Weights of a small GPT-style language model, trained from scratch on English Wikipedia: MLP 2304 squared ReLU.
Each number is 500 + 25 x the weight over its row's rms, rounded and kept within 0 to 999. Layers, rows and columns count from 0. Numbers have three digits each. The size before them is the row's rms in percent of the matrix's.

# up: layer 7 MLP up, 2304x384, rms 0.0558, rows 517-645, columns 192-239
# down: layer 7 MLP down (transposed), 2304x384, rms 0.0494, rows 517-644, columns 192-239
up517 102:506519486492485466528474504520463470489529499460438461533524530500520486455488518494532483491478523533496492518540467518507527498473533481532500
down517 106:500518489495493489491504484498484533537493484496500507539479497517493496470476494512507520480536519480514474458521489502473503493508545451556528
up518 104:500520496491492519503559499476424441562466490532474535485520495490528499514494503507491466506499520467551522544451446449517510526489470478482506
down518 101:521537538527470522506466487459436510530516497528499477536544518472514534507455466497520475527511529479536489497491426466497473506451532505439508
up519 096:485538515512491523501519513570519538514542529523502467558490534490553549503509514464511496500509489480544502526489499503499516515530477531490477
down519 099:542482508508500454492502495515567509455456467520577511524499454466496500501455514478493528512463524514528460530500486498463513540528483496535545
up520 091:463502505448503526511574530469457539453492441522472480515515509485495479518506474474499521486527505473474488487470498523535515546489503519503535
down520 092:521498480516512451516519493483506463529536453501505494497477474487498498513455488496477523485536518553501488461488510496486502501506445517522468
up521 088:521465490518512518485545491506485501524494485465494522490496491470508539518512496478517517490444502529508503508536487499503483499497462460479464
down521 093:504489534474525521507504497560514494459503517490488491506513507481469504468500499484542528533518475512478482488467480501505514505570489552483525
up522 108:469473532462496535486522488490469482497480505554546468482492518491561494497502463505483518527465473537512467506519463468447511483466501512514498
down522 108:517539503557494526502464499437479505532487467525517494491495489506523496518506507516469513540505476504472505512501534471572465498489532492497495
up523 104:469469497468506506525547435486467501458526515482503489486493522477479512499512464510481498469486530511528519505537538484549470510472478516484457
down523 103:519501495541484501520528519473477509476501475480505538494502504490467481542484506530489474449480495491464502498503535482497458471501524539439503
up524 115:485478496493511472509503409470496503505503562494495510503494477524508478505500465465499514532557549502507520488516476466439500481479489506481464
down524 115:545527477554527525507496470541509490455513477504497515512459471478453500507529545490542491515489495520507478487524521536456493500488488543463506
up525 093:547469483501497521487526520478478522504493496504434492500543524505523543496489486532471517527507493485463472486554467515521497501522491526496521
down525 096:532537505523507477517518468474543480467523526530503496454517465491448506516435483466508535500541505517505461454497516477506478519516478456523454
up526 094:496475489466522485525511516510502463469473482509523494526518499510533554513534521557487507490480500487545520511502481504518452545482473477507473
down526 098:472509522531535499521522477529501509481476503525477454509507528524459532489456526503444548508437506462505498506502494488505526507502503455510534
up527 095:539490495487478484509449503488506485470492501510485479481523476509558464465515504498504477504497507466488543524451464565451449461495494486487468
down527 094:464520525496491472500514506490522535486457487523523503457499485474451472489475476477517491497489492515527469486514493475478495548444494506505540
up528 116:488528470498472457496489518492476460535472515540506496469499500484508509550511441482521560494472525502509488469493482527523505502500496478517498
down528 111:465528531521476443518519509508490534487507538476473445506531526506521507486461496501482493477504474479508478451475538507528517472555484535500488
up529 093:480454513475544489521432494498504534469470484490535501502484521496542523492507496530464517505510508536540513522497468488455492475512490531505519
down529 095:515464491502501476473512516496523484472499505496467453468495501483495471454508523468482468499481466501504417503511503501540515476558493507463493
up530 029:467510489477454497488503535533498517480515556481485504545516525470484542470539495492507515518467490483530516484505459501433510588450469487518486
down530 012:504459547511510513501480471491521499504499509491521518457479508452475478509479468488481505493465504516458505533464499536502524518533547553497497
up531 103:498526468508463535500525519489510464502513469518435517513558521502486492502530531518502493527485528511532468464513527459524471505521530480548505
down531 107:486519551497498530507491568510508492505538457507484531498501519486503480494494495534521480497506510509514482476498518532498483553526504495542474
up532 095:472477519523474537475508490534499522519460492487467476515500538512523489484487485534471556514502533480508487487504488534484489535521463539498503
down532 100:481488464516449486510492515464490488491503492500521478489503527503530458487456493556517517501483481540526507492483526536536487491486486522503516
up533 102:532499574500431530509521501498480507519479507488497502510528517478515490486500521494475531481495515517493508462547455521542482494505468504503492
down533 108:519511496530503500544446472510480517548532489498528522526570493518521463556492466537511469525480489491464465528486491497492500485516499544512493
up534 100:524506461508496479498492477456505518558527508488446464535467557517512533518518524521475484513504522467463474488513499490499519477458526523528465
down534 096:478544526465513493490533497488525459518485535497465508515524467468456495465493473559488511451498495549538474520480518506521507507492498483554542
up535 123:514500496471495508526460516504451427509512512520468485531500505449514505527558478494494564501483511472530502519515486444455487498465459472505466
down535 121:492495513533513505494524522492474519478521497501453532481524487495475508500474560503493452480552523500512525495549557500543480459492504484512500
up536 105:517413527488510528495500506511481483495519510482476474474497543455542508503514490509465541495513501497492513483522525504511514510474462489505453
down536 101:474503514498467478519451507482518502553490499519499466493502503510515508499512494489489521489555492490453543476538565480492483521556525515455517
up537 101:537495518465500492559503492467486519501479515524499486476519510492498520527527537460487499520496500467494480500470458530566474538507497473498482
down537 102:500500509471479499509504466543487517505516549489510494471525528437510512542489526521511481530440512492478472490494482486491504538530554548467492
up538 097:498524537513495520503565497495521518536505470489489487525510475455525546509497455466521476511505484501470553487523525478451502515513512504510489
down538 097:523462483477482457503479491536525539518512438465493510463521535502500532499529476543474473481500489482451493430466496500461498467515488530522504
up539 099:447537559494511572496520494539485496553545497529512494466527538479476556502529506462491510485455496468498495461458471518450491498480489507487498
down539 103:533466491463494488510540528475555499488460528472507473479484455499475501452514534488530464465481539498516504493518455499524482500497545503504481
up540 103:522499526526518523508503451495490537556468510523514508490524502485544526498495541512456495488532496492477481485514424474488517463463451463484535
down540 106:514544470524502512504497491533499488495511441532519477477540453470468554502513481466509475487509459517509530504486502510511505499491505507484537
up541 100:466487500503447500454508491484481517514508540511497474551469509487476503556497473503526524538505504472525516482506515464515508536489520504522467
down541 103:480485531492518479471503484481488487470519464457493504497529445489495484488514553494550524530472535535496516538539486425514532451506467510510533
up542 106:512512491487510525513519497505481531479518532513515500472499474493507531526526485508521479504516556470501511479498501532481482506492494492486465
down542 106:510491494534490502537522481490494532494466475509533490509497511500459515490498484475505536447521557444476478518495489488503491495512525531515441
up543 097:480523501515499489493489488536471496508528530521510456488495500454530522486513489482500474473519532504522488522497509495550508517444484494477466
down543 099:522507492489515462490476503428479503475513477474503484512484428508536491499494556465496503520514475485529455542511515496477485516502482488498492
up544 041:508489515472437520531500437501509467506520531528486498516509508438506544486540490503484495485492506491537476501506473469518516506467522455492479
down544 038:483549524517517523503462480480498512539485551467510460481532486503457498487497542524543507483487522508502490513471490472486504498506473524523510
up545 097:477502517503494500507474540473518514475513479518529529496493517521498541492502501501447561522500470564459558508451455470514531491479490505512457
down545 101:516522556508480514499463515532494488461512509488492490511492513535477442516429511486500527539554484533468541527515494510521469475505471532477477
up546 100:491502492477519492476514526473457481480523498549451510499481502471532516476508473521469522489480470499494495503563475531503520522480490530520513
down546 095:507468512499511532493489476497490515482521505477518479554502497510542478486562510495500522446516517487522487534478458490500471464514511494489503
up547 099:510509507423506561492514477521501486489531501514504501474472506505503521534514523469491521496490533513512515518506461457550509487498511493523515
down547 102:511480467566520472515484466563466470495493458508509493514491486513483478511500514477505471497471512487502496472483513525496465491480488523527504
up548 105:500493473467497530477536490546498508506494528496531509517485521492569481468526506514475477533529505482504474520474482508497494526538502520505511
down548 108:477539512511459514541484520492460496484535498509538458499501538480492500465492492487485473479518492511505528488489518477495512499486522510485508
up549 092:456525503441519507510523480507529494512500472471487524509481514454504515474485503499463497533503484505526512524492514487541479495533531528521495
down549 096:493520501488490499505473492505526520510495469510459489509541547480551555500545526475491510513491500474477544502499485513483498487526424523497522
up550 128:542513557493517506540527480467492506493508514514469447531474502485472486526499486479488498461534498461470517510509471516493487495488476511494498
down550 131:487466534532507476490502534477492492496476444483485466481469515543487479528512502514506474514470503479495457518482486505559510464484507520465484
up551 101:479549472506469543537499497507483493485506495532501497549485480480508498517508490500475483514528537526489500490490501506513502476504461505472514
down551 110:455487547508479493555495466490513543451471530480533496495482494471477553503456471499476467485507476459519496484504486517523484482530518509452467
up552 098:503493497516482548499468527477481521484506522525490493476511510475500500496516512483538478508454499491508493485522495515524503496454493463494494
down552 096:497511493518488480519532495495491479469457473439489515477498515482471461499514510538541512522454517509478495505491498512554430515468531506427522
up553 102:484446459445486555492511530491530533510499507541494569485503479435522512513489467525522470522494509465505522480543455498473494483487488473493509
down553 102:521522496518497508505508482502524521496490523504502487492498487507516545476465461525466514450496466447480512477505500455457499470497489493467470
up554 099:530487492439514521463504504506499517534483478495501514476529506453550528465502500499462521501483503511511525507492511477499493476463481459494489
down554 098:476488532505510518503489560541526498501466489461488524483532496527499464483543475468481520491502523528505483484476523518462485475485503503507490
up555 114:516457478510516570474456465491454524542464501501470508467489549465501516472519526484452542523508526478494468483528502512479502524414476475530463
down555 115:476441485498503483500500457491507483501503464525533523434473506524514529470479507523512451480485487507504480501541467536499514540528505475485472
up556 101:476483503534500491487483462429473479519503502505492490479472528485498465466505571496541506515512481521469524504508486487492505492496507483494444
down556 104:494498507486465504502488470557472481550504483486472438521494517536490498474499462492475498455511510519548534525514506485500500501525525542496487
up557 113:533480532523502525501522481523483442489491536492506458471482499522501478505541504481503491549468506475535489506532517477502499520485459525502518
down557 112:481501502502509510459518539485479513527497507479504521470537485482561548521505493521502495546535488527479490537508497510458499540460501461484514
up558 095:510467484508477517528560499474506511515505527516475504482492468483497544522480530507457476488490489520501526514519468512526475546499499518490477
down558 101:506519538544525518517482520522522472477515540476519491511496537552475519475488479467515487493516484529505516534506500505513460445478516505470541
up559 104:523473478497472496513531469491462492523543534516533513507516489484536488541545529495467501479469529476560483481450525545545493563493505525486475
down559 103:517500479542490459530499500471474511499509506533521541511512514496484489509558537507551523515540479491489501495502560503532463476496491461524528
up560 095:487466500518506467530463466497438450497540498494476508514499555506473504531492427513540513507501495495494539520503509494512497484495513499512451
down560 098:569484470468500480516481502479509493504490517512479476486503477490469457481433498536488495492477494482500517500487475497480528466563522473510505
up561 104:487550503496493512511482502522512506508503500527495481487529587519531477534513524496493512478459483497546473422505472541480484489506469466516488
down561 106:461480488488555450454533503484530553538543483498516506541532496502518452494457548506520506486484464518503516518471566510469492500513486511531474
up562 110:529522538511500497569488517458480509495495506543483497539498473445496507495520501473483492530527522511495489473505483503550514551522497476513493
down562 110:476495505528481503492490487513459504507534475522493471523538555469497482509471491518519488495477495534512505527505512533518456467513492500497495
up563 095:539460577562514452530479499502489513501474472475483446533529492513518539494504441534501539458520494506474504472488505474458520527513459441549472
down563 089:490491454503494486521476500523517461472497510515455503533506540506473480490461503505524492476476501501515495506504463471527490538499500529526475
up564 107:528515501514470510505522505459467552479524490512528506528506533454546503511532499491513477465516505469490471513491478485548485495464490488528504
down564 107:476467493527490493504513508510517531464530529555485500490548526503481517516510508488433534513485471539498489437528540521484501481480475501527493
up565 107:498477564536506517509484494513506492506519527503534415520510504520522526470518481495461539470469521519530501486523479502458462505499507469498470
down565 103:530473510526484524491495485457514500507485516507527552456504486521523463516553523496526486559514494490502506508493520550482503549508490499504500
up566 104:517455550465477479504497487487506502509503544499491472484522492508482516533496483498488464446485523497487541511478528482499487532526490511497512
down566 102:527471484482445500515483485444500526519439513447539532506487525493536459470461535482483477448476541505480456498481490510509513561526484483486529
up567 100:480458494495486507474459525508509477534528491512491489484541513448507481470514526514503539469505497477459494492492484453498464494492505474520466
down567 101:505560492498500490500529515483552537518522500498509500489492504466471523473493454491496480522491511467546499493461524503519489559524478439501527
up568 119:484497532499498518534484490484489540509522511473461499517513528528558512525502454510487493509512505434525514490461468480497493493521499512498486
down568 109:455487543477477514506461527492529522499543462514484475504498516468512486436479546491521516520476507502469480504517498469512535510468521512474515
up569 098:457524481502534512489479515486460453493529485519493482493505517505545484499510486491533522493490511544503505513506504470489495500498508463486491
down569 099:541500491503536482515491467463509519531492515545511495455509511500511516531472466487474508489498457493501506514523486517515526531494503499538489
up570 091:481512482510520504490455540456433469488528490505525507534489524527542554529488482525460546494518458518483492530450522475491503490492467467478481
down570 095:573521530477528473500524476529539467524513482507516516466497452498502484488506527486506439524498542465545495467525521508494453500463511507506527
up571 098:464493514480528527485494479495505510514527465501516491488502531478488490524521512504468506492529512496468506452524473473503509524438522507502464
down571 101:461456479489457526459473469499465528497527500486516470463481538564509464519467489534481525481491499502479416538530471493529488505493540518443488
up572 091:437523490503505518521481450474474517486535534496511514445480510479528511494491489505528533501461487472536511494479496536516496526496510475546505
down572 091:509490557496512482522467508536511504485521505522446461483477531494513506478477500493483520507522513530476530480504477488491552491485489532509512
up573 106:521511515431487572501488510492470504534527477520513532529566497455495507471552515494487544495494527468522515513481537485451492483502494485486473
down573 102:480485520547542452501488518552470495456469507488500515490469528531521460499520470500482468490473433489502506482497466527495491506505495516515452
up574 102:466482511480501518479542428512490482497565492505521498493497487471505493512537500501515479467481480495501514513554524494494455483438459519502505
down574 099:465525492463484489501508503503483507486489504520487513469457462496485496465477513474500445499525471487487515498492508520517464468469449503517521
up575 100:487485473489468509468555526490542491510572494519509513532486498520481502482499508533541478509471482472475525533503532476527489515488444493547508
down575 100:513500516519543485566464483493539528481463497474524493488542505511550521511483519476499531510530542522537512504517460521484529516496522540479480
up576 091:507540485494535513492498476536493509534553465478490508524486496531492532495506473494478497517450515516506504468487530458484494479452520518503510
down576 095:532522484504543537493506504533538482523492496520484481502448501516486449497460528500513462467517478489513490535508510479504485486490491464497490
up577 110:508496529493517511542481509485471502482487521486491508560510491473552483545498490489484480514531478447508478510483498486492457482502477479489516
down577 111:502478459475491493527500484472523465497531497482499499529491511500505484494503496505504450527500516489500484499472511543534539484480496475464490
up578 089:501482511491472519504524490542468532500493499501468521503550521477507485490486516505512531514475479493528502501541459471531497476496503473480500
down578 089:528545485510512492499475497529449468505461515541497510438457510544501496504461517474439512513559464487471479541531543458473482499536496460491466
up579 096:545497513527477517524495471486505466494465504472495485518502499532517480529500508440511528508466495489506552439528414544523484518530482517459488
down579 098:479481478494499523523458512549486510537449536548489487504501521475471500473511482513477474533528513476496532475494485459499494510524514528503522
up580 090:521526500466510506491480492486469481494512504509526492471538477545513494521514483488486491448487518495478532507496505483494509510512488499488494
down580 086:488457474496524509501492493487497507540537499511469493506510527496507535475509533473508482547445488470468531500523521438486506500526522535510516
up581 104:501460555443451487501530532527509469522460525511480493491519506526515473481537466513441487509520536440516453512519446492543515530478492479547491
down581 106:499487521538478531491469519483489539514503481504508499498498497520460551547487518533485524517527528476557544477464536511507494533516500568523508
up582 096:481511501468469503508484466504510514492499522493502503519480492517525473547501495475506482502483523492496486503482552507513475504479498505467484
down582 095:451476498487511486496481536511531520453511550494474480452458522525495490496454502487513484489548460507484498523488506534494525535493556472456481
up583 099:480505504453478473495525446516510441520488543519464513511446522508484519483508489529489502515505458458505514465486467442484509510505527518521443
down583 097:496493513506454505514527523513521549514475494502476535499450530513483486505511485511508520469510496505480529503474504532533502504532480514523521
up584 082:451458523433508474529479485498535493466490480488523537523503492521515452496486469457522563512485468526525484517521482500506531476515518460506516
down584 084:520473480513501491484521500546478436478497477522509436482496516469476480505448511474507476488493479453458461520516448469473449536484498472478505
up585 094:477501520482462553499512532457502530518492475474495491466527506525515487487513489525501497532521529458505527507453495501496497505530557478519514
down585 096:506525514445497491497504474492537500474541495500526495530486506501489467543510517472506466523500532496484490451509471530495480486493476481523529
up586 102:475527512454510524468495474547501508518495497498518481529532505503494488474515521502488521478486552518499508536501461516514497494468510476439488
down586 105:494528493475470485542508490489516501512512497524479496475515450520534506539478529497493468521484451478480510453490537537491488468506501561487484
up587 117:483464505512479464537473489497467508502481470512432481518542535464532508510526522472504512512465501536549493492456504496465484536516491509520499
down587 102:495474456515490446480511468480513470508472449509475514474447537536505531510536506479533481503468514481490445503512528510525463463475480535520484
up588 090:490525530511513512541516512523498452496480547512463487540465473509514520473521508478464523544499474488526519488480474472522487468464491481525506
down588 092:497504490503510541467469543555514502549510458472461489483521492545508507485448503523510499474533552525478498507572511495513459504550502521466542
up589 090:501521566502498486519521519480516495469484508482491516503466581462475546460493506463501492515496511478530525492538460501490487534494483472468482
down589 089:455496513468532508488457515468473541525499503473524528461519466502515503474492496478479466564469477495476507538507522498496522488465520475457476
up590 037:485497530500491508511533507517516493488517498526421468497505514496546548522538494485483499515516476482492514483515507461528487528492478495499490
down590 025:485528556528487501488490482484492495518512470493510532504486517486469532490507470481502516491567529520520481459474509484545505540495484514504499
up591 086:471503510496502493499478509491459461527541547483521488486507539464447526489499464514517524535508461534522492445509550486512532491516476484517506
down591 086:524501488501519529533542513509531501484487521497481486512466492539524452482469499501460460497496517445491512534513476524473504478516521574485502
up592 101:519489527485488488525498528491465502505512495497515500484555452512484518519488525479507472498448481532512557473488472509541491488475496525471479
down592 100:507566535511516507497502514480541522494514504493513499493519497519514533538492509525497476502519523512505476538515525513496531472550554488476515
up593 096:506495494513449484456510449502482472472516510502499478492477537489524493558515505510492475519499493478461486438550473482495517482498507525519470
down593 094:476494532466517502511562538508516500544517520492512488509465469468496510489506485537504514504446499462527514477491478495477496512500516530514491
up594 088:512486524501506542509510517499487479491479450531497521510519519458519479515482499517447462489499495529500521485500494532495538546483449469480469
down594 093:464516535532527487478467471491538477518504515531465484468505459536489475497385455477497486452564477528488511464513520496463528472544491467492462
up595 099:535479465512470513492498481525478523513484495492487495492502507491505489542524498510525529481493505461535518487514496508526502524465500459499518
down595 099:494435504486488469507521482520533497463536526508466500494429494508505526500512466506516549555486501499493503466499511493494473459513497487476516
up596 099:487507505473522544476497475480472448510510498463483492546497501530531505521533502502445517466534470477473497486482476483484459511450499488491450
down596 103:509539525486525506477508538524468483450541469465501478512460478483505481493475481488484531502510525494516474462540494510524486476496497505477513
up597 094:516515508483485487522539495541510479489471468522507531474504520541503517500495518539528519511469547475535473496506529475451490477472481494501520
down597 100:468523490523523486452521509507513521476511527528476513446509478484484490497453520505511480482440439489510465495501489499490476477501498502494469
up598 113:520474509498525521504536512540525534489533535490458473429518527502499492509549505523514465475469560508482480510532546508504526492531485515510553
down598 113:464555501519495504500541480504525500471525538466451493579524517479478495515509502487543492451482487502502503524499511518475543548525516540493477
up599 090:488507496476485505510469502468530492487535519499470495533508521455535498505490497480502484495500482468490521498510464465521523464502519521484492
down599 096:484490473491494497453544499526529557517521499482534467501484535457483487514449487482511500544521487455487499539551512482508479525526510519440515
up600 119:494494581480487490491453496525440537527475544492514431538491507479469497529512471480506525489502490524557490444497488457517502494493504522511483
down600 125:503518494559437509513485519536468534514453483510473449483521522533505511509481489476503468456478490519488407499484455530512490471474459477492523
up601 097:523495525503508544466493428492484466511446488485479467476493528492520504485517515521496485465495513486461475529553513470506535516480528466486460
down601 100:534530493471480541492506465516501479477521534520481513516477500508481516469493525483486528511493465466501496487510473492486496501485496471483517
up602 100:473498531526498511477459505502493434506506533583479506522519522484535508518500460511491479496509478519491495491448539483501505486488514517489487
down602 106:526496493496506516508478512476512488553541532557507484495511502482493509506497493479469501508491514523503485511488501460534484499515504508532481
up603 086:442514494507515484525521496497456488569508516531512520506499497515495480469492552523507508507447498546548493512468499497499519485489461507471513
down603 093:536515466471497467510487550522512496487514503526484499454509498507491532486475476494502498505480510468504491480505519506519521523512542528456467
up604 111:510505514516496545482474529465478484505538522519447532514504502511516509534512490492511520478505487470554500504466440475525496519462496453497462
down604 108:548501499492543510528505523492527496468468500516490490479492497478519498516499508518522538509462518498467519485517517511520479472497529505515527
up605 112:510508561516498488493518502514466459466456532494517512473498536522490522483539505501519521543472487499487490490490468514522503500482457452494505
down605 119:546511498497498499497514516502521524491490467525487490476557495508474495528518540474505511505512535472526512492502490505518456515515487513455517
up606 108:509494514476496536535494505506462533570473531449519497522491511517465478502538511474501515555486495474490496504487473495452483527494484523533498
down606 109:541520534484536537492495463531505490488467536517450529464489500479522473504500446480522483488471498554518495460478495483546519539502499528528493
up607 092:521489480539479481485492465500515501508489576530510484506510463465510493509539511494436499466486484492487503546466519492528493518504511471524505
down607 099:465516489468485537495511494501489498506477486487480476489471516491488491475550509501520535552492529510550505531534506508511495480464521466505471
up608 090:519477527500517508485553507553502513497541486474500482499495477473484499483537476492516505484474489487534517503526491507527469515495513477528499
down608 090:535516495486494522518531471512508523505511521549490529461479559495484552503474450524542510500529503518510531480486459494498514510497560480538523
up609 096:467475537519464478542491512484530482530518491479514487546502486503525526483507467503504505437516526479505538509503470486519495497511499470473441
down609 099:489475485541482511488542436491513492496471536495523510484472499520513486516527471476491469517459495476481500482532547516499519473482452519500470
up610 094:480528500509518495521517523515518514511569457474510510557523519513491490525496468485467506485497478476469520470477471500565484482526480510469509
down610 096:485497539498446508495490463519549523494517467489493465482472534484579486505516469526497468519525512500479506512536486451463506459499486521500461
up611 094:509465562538500525476520497492525461487519558519505520514537484481528572488510506480465466513523478504477527530495493487517451506504518522484537
down611 100:509476488495525560466491454492487504494492519482492525474513518509516483481493536514476489471495467474486483496501520546493530484521527537487495
up612 123:524479555518535524497504478506504500497489513494512508504530500477474526517522484507482512534484480473465511467515470482492502504475459470479517
down612 117:513517513506501519488438485540524490510467470509550524504557493518518483514545496503499485489485490509510526463492473487519497534490517468493487
up613 108:488501511504487519498478458521523502524503512486491526488497531558490526474521525507443530519517504501542539484487501444548529543425508516499464
down613 107:508477534481481464508500523480482506487497465480495498507494442530529519481502508488496494526556505533532519503547538457435501488497508455513494
up614 110:467478504468465542475536468555488521540481525525518480457497485484507524501513519479501544516457482505446477499527525512531497495507456461531519
down614 113:534488495515559428574492492515515515521484501491508523496507455500520523527490509501488474526516532477539473489475512537467522501469509456568513
up615 104:515471508497485503501493540490439481499517499487498465467502535480551513471506480491426494513531476505487500536508466453541527492482486468528503
down615 103:489516502524530505468482545510518505568501488449538501495495529508467515496582528510526518544518486522500541500468496517470468486516498520485461
up616 037:494488511483514513514502489497519508528490527521475496495530498496515533516537459490481471475512535498500508463514447470485479532478475446552461
down616 034:514528514532498504474510510514493510481506528504538514494498518508524468506488524551510473462541517463484453498504503514506497501543467494468447
up617 099:525523517500502543466542518515518510456517496554492511485521482478515503540498498486487502547469488488520501446451463499526498509501522494465517
down617 099:505490497508498517463542477467498501507510487518464510519464484503536467496457502489533465466485540507464510487499544468522538507484493463461554
up618 109:465482502515458497494498453535531520517476556477511465507493504506501526492509523492434505490484502488460506504531472468513492456502498539512507
down618 106:440495499548538524488484512509508513479505502511498552530464501439484473435459484493523506506506515538465499485511486493468543473503504471564523
up619 093:492506531530484516477569475497490491528515480509475481484549490504501510509490525479497498451473563525500494472532506547511478519509542418483491
down619 096:536518470497513518517488514462531490475511537528489501472503500520477509504492496504502472517529483485473491522499531555500489489489511505524536
up620 105:507424496473520513494518506450475523449464492546504477525468499486564502506522498529480549522492528488524491492505498555488485501436511469489495
down620 104:484468523506488485459492512519500505497478523502471524514489523530514466519498500487497509516529510451462467485463504522521505534464459484433459
up621 110:505491473516434543519478436535466485538534498513476513518557504471517575501531508458480528534474511517505506504481497502504516491539496508518507
down621 104:489522534493477496471487513512493528509490537477507519486502522500519500462493553497496523454493511505480523470503524504495485470509486473476537
up622 098:497493493529518483511546478489461463535507532491527513514493534495520493486499494488513504541485482492524495481550499476526518576481509505558506
down622 099:539485443500503512524450554530517495478561520508499500475538485492518533511445517490474488537490513451461510515507511483453504507520525526510519
up623 109:535523514521531557528496538492451435569519480515505500549539495457492547500512479518501550500489475493493501500464506554508497527463506418500451
down623 107:500512516500514491483496532487487498578503505514534504473478485506493511512472517480482473536465538488535530537486494486480526495489491547506477
up624 087:480485552491463554497458517520490527534518490457457499481533513430499502506494467508525512531505489498514493506497513468436504491517488529502456
down624 090:518485442498521491453518500507536528499513506518527537489497524530510495502338474521483489560503447492491513483457488478486494513504495501516494
up625 103:456461498476498492494500465519487518495476493479507506487510544522484500500514532510497481514519495482560515499487503491488484520478510513525454
down625 100:487514484486522479492414523514482539476537501570528494475468517486479520513516511489485507481488478504503473468540500488508452455496531517505474
up626 085:496534530527502475531461491467474470475509474514482461563495506478503461520482551503512510517510491494481506528478525497471484492516497460494497
down626 092:484471445455498509482516526567527503503500500458515518552529518516484512478503495503507487453523514533541536494531450499481515509488495544467506
up627 114:503483520433480508537473446475479492499501505503470465481494555434511490510505495462465516527529500491489532531519480506526495487454512535515444
down627 109:555538504563543501498491469541485456578478471499466509511464477484520496533508511535543502517534507501497498470498457493500501461516501525508516
up628 106:518528532461476507555467523471517516540511498499501458493513481487513463496526506499494503484506561518475517507514495524456466487485494490522438
down628 105:514485489521486493508502495500484485521521555491526498560536496519525462523503505524493510495467521531539496525486514443488534498542507489511515
up629 104:507483487487521473505484492429526487543505488527476501488514495505540543496520506491484493505462485535485509524462481497477487510515487555498517
down629 102:462496497450480472494491548458523537515522510522520536496542504522520486484519493521516507505504518524492530519449525479467505491499556475488480
up630 123:509451536506503501502548524489508489555519509520474433507571499443488478505517509497516486502481501468487501479512482505467489518523471512540476
down630 123:505485521504505505519508561540532512480505500502537489495502479473538488478535515510499544452502520482504477508555502497530479531471468472507522
up631 095:471529526493509535562528508525471481563549488502526564558505489503462502549506506460520478504482491484523549491460501482487488484501476509530503
down631 092:507535500511497445489533534498509526505505471526517443504525528489473519489514517502501447523505538482476500530475497512500515464495465532550471
up632 120:517451542476505522553505508497487533548484501478514501550481502496482506492500456498520501504502509456484541527488473527521464501514536525470455
down632 123:510500531488505525507492501490513525478494499492512482509500496546508497491509495565527486504520505522479489498517495526530536515470538484471478
up633 088:474506495470523488506499462551533472491555478474507461508481473483536488506503510488461499495496495452480503526518454481549473517498544509462518
down633 088:499517510493501511504505560502481502523495473531475535495546490501489558515519499493509481543523459501493491500499512507473504559479484469526495
up634 108:510493481536533490502497507483511504486505494486472505524483477501453492462495469491489543533491487458488496471535507496471513522524490493515529
down634 112:537507558482523526502496517503502526498501488522460511474492480480483546505502518481510495551528536483503546491572505454505505531501472512528496
up635 103:520528495497492485514453523479470487485557458506496459543508525481537495528527531483520489530471563522526499447548503500507473501508487499496504
down635 104:471489470514503538506490526488524499499504511503478540507474496533453506522481460499505490463448488556488528514476536491462489492526521473487498
up636 095:481486459515460520491504471524465491493528480542514528489511525529534471508524486516489494498535553501483481436473515513498543552496484513483496
down636 099:518515516538537501513503497493456503513459537492497493534456504485480484484536524497479495488522507451459483491515471517502460478489503441491455
up637 091:517477507501534492497498491498526526511514517496505527504482504476472495493504483466486513533514521493497554506538559507507456467530520474480505
down637 095:497466498532508497455502503477533473475498508524528478469486496530548496492486479532516497501500510506515489520487467534504486479502529494430540
up638 119:504523471463511520508529488531525540532515549528532474491525506468503513494510516483512498488485503467502489506532495493483470509485505482524484
down638 117:546520499545489473521509498524533506522496523499525541497468505509516520505502547459524470466494497469467450527543457465486504506456517500474534
up639 089:494503539495539501527488503463531483483465476508506523459517466475505506461500501458490517497521528474499540539490509483487463472481571512484497
down639 091:491478498542497513445550485488506482490552509500476505525511491526531499511493494505498471473440482496513496474486511508540518512539456459494493
up640 100:520508500507470517474452499534518437506488514518471468516495484554500491550532491505504447520515504494473490513494504493478470528518476506484467
down640 096:507528480515538463507485528506469498463482511528484463495500497503455507568493485490446520518503542519501489457500488511490522497486450457462513
up641 103:503515510523448540509526466495471477543509521480478502501508549466489504511491526476457518525459574505479488506549500543463520525507483520499505
down641 102:514446485520460492492525471491525520475499455513541469491511514474515556490469489501473481479539483516518431527504492532508472476524525471485531
up642 111:527520515525469496483480512488518495520542536511514505540527539531467537500539501514455476493533515473504504532485486457468498506528491520463520
down642 110:492480473551513507506476546508497494488457502507483534461515523490470518500496509475477462492498519520497462516508493499498500515520461532475491
up643 099:473527486529467550552507475519499501499538500504535494505517507524466487510496518496498511481484506466514533453491515521542449518482483518483505
down643 104:491495502504461501549452516503520513491514522470497461482521511506534500511449520497464496504483468481499516505470506478499520522490524512489500
up644 091:502484505494536505479521512486495490503507508487460519516483500456493520537491503526512503470464490521489525524482470480484516523465524500544510
down644 092:486531534536504485447489502469520507475500469463470512523512478523507545505461492523471527538510546483477498450436467529474490482487515494508444
up645 092:535476508478508519515507511577509463528504509553466494543476475507504495490496470523515472486522495531514512505492494498498505499471527489486520